{
  "hidden_act": "swiglu",
  "attn_scale": 0.125,
  "tie_word_embeddings": false,
  "init_std_o": 0.0,
  "optimizer": "adamw",
  "warmup_steps": 376,
  "final_lr_fraction": 0.0
}
Each number is 128 + 24 x the weight over its row's rms, rounded and kept within 0 to 255. Layers, rows and columns count from 0. Numbers have three digits each. The size before them is the row's rms in percent of the matrix's.

# layer 5 attention query, 640x640, rms 0.0394, rows 39-40,103,167,231,295,359,422-423,486-487,550-551,614-615, columns 0-159
121:141142125143142154123126087140115161116122118125138082157072133145093111132111110100106108164120169151136143108149165159164140164116114135165131136154121084138146151129119143136092164124124136177132096154132115132099135132177167110137160182136141140127143111112145129122129122135119158132147107142085080147116104108161095148132168108146142179124101109143140085088102124160129137126105149154101120095149118118132074130160114114160149136124114156105117110135133115091121102154075154
111:129100088126138182128143165130100112132116128110124123118143136136069131131143174082171120079141126111168134146117126090078129113118144132190118151131162128124128094106093145126122124133109144136119136150138114124135138130129100114128135117120139111079090134170152118141105106131154184142162135129110098135113137090105114136129145124164092104146090185146110085109121159122141132104134140159145169164120117189146148139102135136164122105133117148127156131070137144141113104148176091
077:161138089081163131123146105127097132148151155107194108165146104143110112144108099103146136132152145158150167104127116135130144166113120124155178076140103126139110127108088131147096159112126131157111157174138135169084115111133116121122125126103110135100162154117092135165151147122097144147122138134105153149108097111133120136131132098113134148125108133103132085100112103146140137153132082123055144103155151121157089161137138098157118127138127137120147145175119125119077128154091153
074:113083166139144162128135151140160181104153102129164092167117120136147130148169112134080121143137119125112091146117136130154095118156089135125150130133130090135101088115109156150093106146159108151114088163124133137115131096174121133125137159132137167141124128121122125106152139143102138157156100116137117113101104090144116107125099128147107132106119148152165094147125113111090107144113116174123136112127166108141127097143125115142120112131107127103120189149129140132111113176093121
086:166165105136136133094107099125151118121124157117160127200175118112099118153153142165099111096147145153132113102141155127125142145140147131157156109150135122144165141119107135150108134112102140136119148161148100138105125143166076130135170125116110122086100167103128129110112123145100162174128146123132135161092092105137103098130120135111173122150080125119097121084121143139178070155135122112118144122128129087131156126143103092120101117134163105136156126149132157070076097130115153
072:128164137148144149126116158133128129128148147105148125139170096100124098106154158123164136127139107163104150118139119120132122087087134171135170094152135099128113114114103134131083117180151157130096126134094130159146156151143108099145093121097111141100108159125116135106131121145116131142131143179110141134119142105110112118114118123118163152158140125106115120121153125155145076105136128144123125133059127083138118119144121102164136116105113154126152158125139186109084100129108112
107:178131117130127176154151105144139137137116122156141152156104109123069110134122125112095122109100146165148098144135176145117174093115125144104116099139119103148139132121123156186095168139102119144143115115105113133095117087129158106154164171127094137140114137147134089107134132108137125149100087129111110167157143118135085076163160133157108206123109115140170109086133147152104139137143131132126143124111130092134125125149123106123159132085146125090141141172154155127137105132108161
099:143155092103113091096115167149119122121079131083175123108145149167175161138114135144145139132143131138126163151136084193150157167094084107128104124082105112139125140158173078103177115143136093161129161151139129142177121147132088090136155098167139120135168138148133175113094166134151117087096155113111145104121113120114174162100120128108173148134116092084127154117136188109165158124145091140140117093122140153127107173123103137126159125129139186163131064110061097098147125123126151
102:145128106157113140130110136110129185119128089143121151158082145129125117095144076130130103118134149183146124134134171126146140154145109155184144125165118095167160127112094148145091157142083181113144150109119086138075150136143144128146137158108111176105117132135140117112126113094132175150160122169105113150118117123121110123141145110134180182104087099121162104126133135148119112158139125109107131081132101086123108121166148111134133139135135136102158144183153173129117099142116126
091:150157125128117096127119169160091136099121128117124118171115138160135148067103136150143152108125125113150155123152071162123153125145138112095107128107153121113126120128154115115160127168184146178106148091120120137158135152142112111125100095179109119128139106071109138126119152154139141090112119096123114059100129117117168184108126087146143095176132144117097157190145166088150126147136124108101131110112172174084144142094118111105126140152124176144120095135089129102123123110162099
087:118069143125134134099117107103132178122140177158138164130135190147128095148122103136130124142082100187115152112124177075116154084139123133123150120191129123139139125125113103101093152111146123176150111165098107089150136116124119163134156138119124133127090113136134138119155103113090139133130147135165124161140122125143107105099081128123181113126153143119154078103147126140089130131092117132110131139120112067207116125133153099151098173133136150133109114121176139105125117159108146
085:152135144132113127126118177125120126147107121097119093110137137178131136138073145110123095138139141161155130146127103098167156123103110120137177102144073145115130114182158063118135101147147154160129173143132124130136153146154111139129153102146120119105143160151143093143128182138181107115124143107081124138106115110129133175145115117133167142123147101141133168145157179114155147099132070135104157102114156129115114116130088128180158083147115179109118122113134144090124141115100084
116:154105140134140123126113102149125179136139150129156124166115121112154124149127097088100107150111148167135126106111173115167144147157116154135151102174117111149142109084112124148124118132081139114116126117127103109079141155150141117159160174136103113128130150114123143140119134141119148161136114156105142150130124114148081092120142099170153175096094079135118113114153120135145109167112153122124128132159110122151116159159110145137112160137149141111122152118133144096102095187071150
114:155101116121131169118089197143100145124117142075173097107157134161141116112110116128121129154147142153129104126097085087152153158102121084097123129135132155148165182144160117123088129095131143117085137156130112158115114134168101134148164125171142125135153129116104097113090202141128112106121114098114147110136105163141150160141108093144168114117147111131157116107135171127152145099145032103101111110151156133126137150121075106132132107124165131125123142116122115109126117124104152
132:131129138148150146145088062130140170119127145160142123133081107119131104167129109123118144129092164142148127131151177116143146142102106145102142109177149145140114135109148134119115153154110146139139139130131102126101129146143159131130120163123127132107108122124124088082141093102110146134131089132086144152153101122167100133103146112135114171121049125157148082119116098131079119176113204119131104135115130120126116148162117167152136137120123118125151128130139131098109131138096111
# layer 5 attention key, 64x640, rms 0.0353, rows 38-39, columns 0-159
122:129157130121088134121160169125101106147123124105119123125169144142140117081139163106136142108132088110078130142128138132102123142126190123139120130106153146079141111162132133154148099156152108128112120092122128126100097146138095111095102139131097123129136144129120151180120136151161134121149129082113130044123169109128207137141135163111138116128135117113101162165124085111135140127147096147129133119127163131096166152084136123118150121133126141144141138095095115106125130100184123
139:110124139129174126122112105120144154122122154150138111132142134120115111159114109105097137158122119180128123099142142113151130138092098112116146085139140155148125154126130127132119178096092132127132101162106112146145131133145130178135141130173141116129104126113111142115131131102107147155128129146107102173168092171163055122143123083145118142098107148125180102098138115130108071115093150126091109122124074063136086106171123132145137150108177113131133131137143138133127117162099146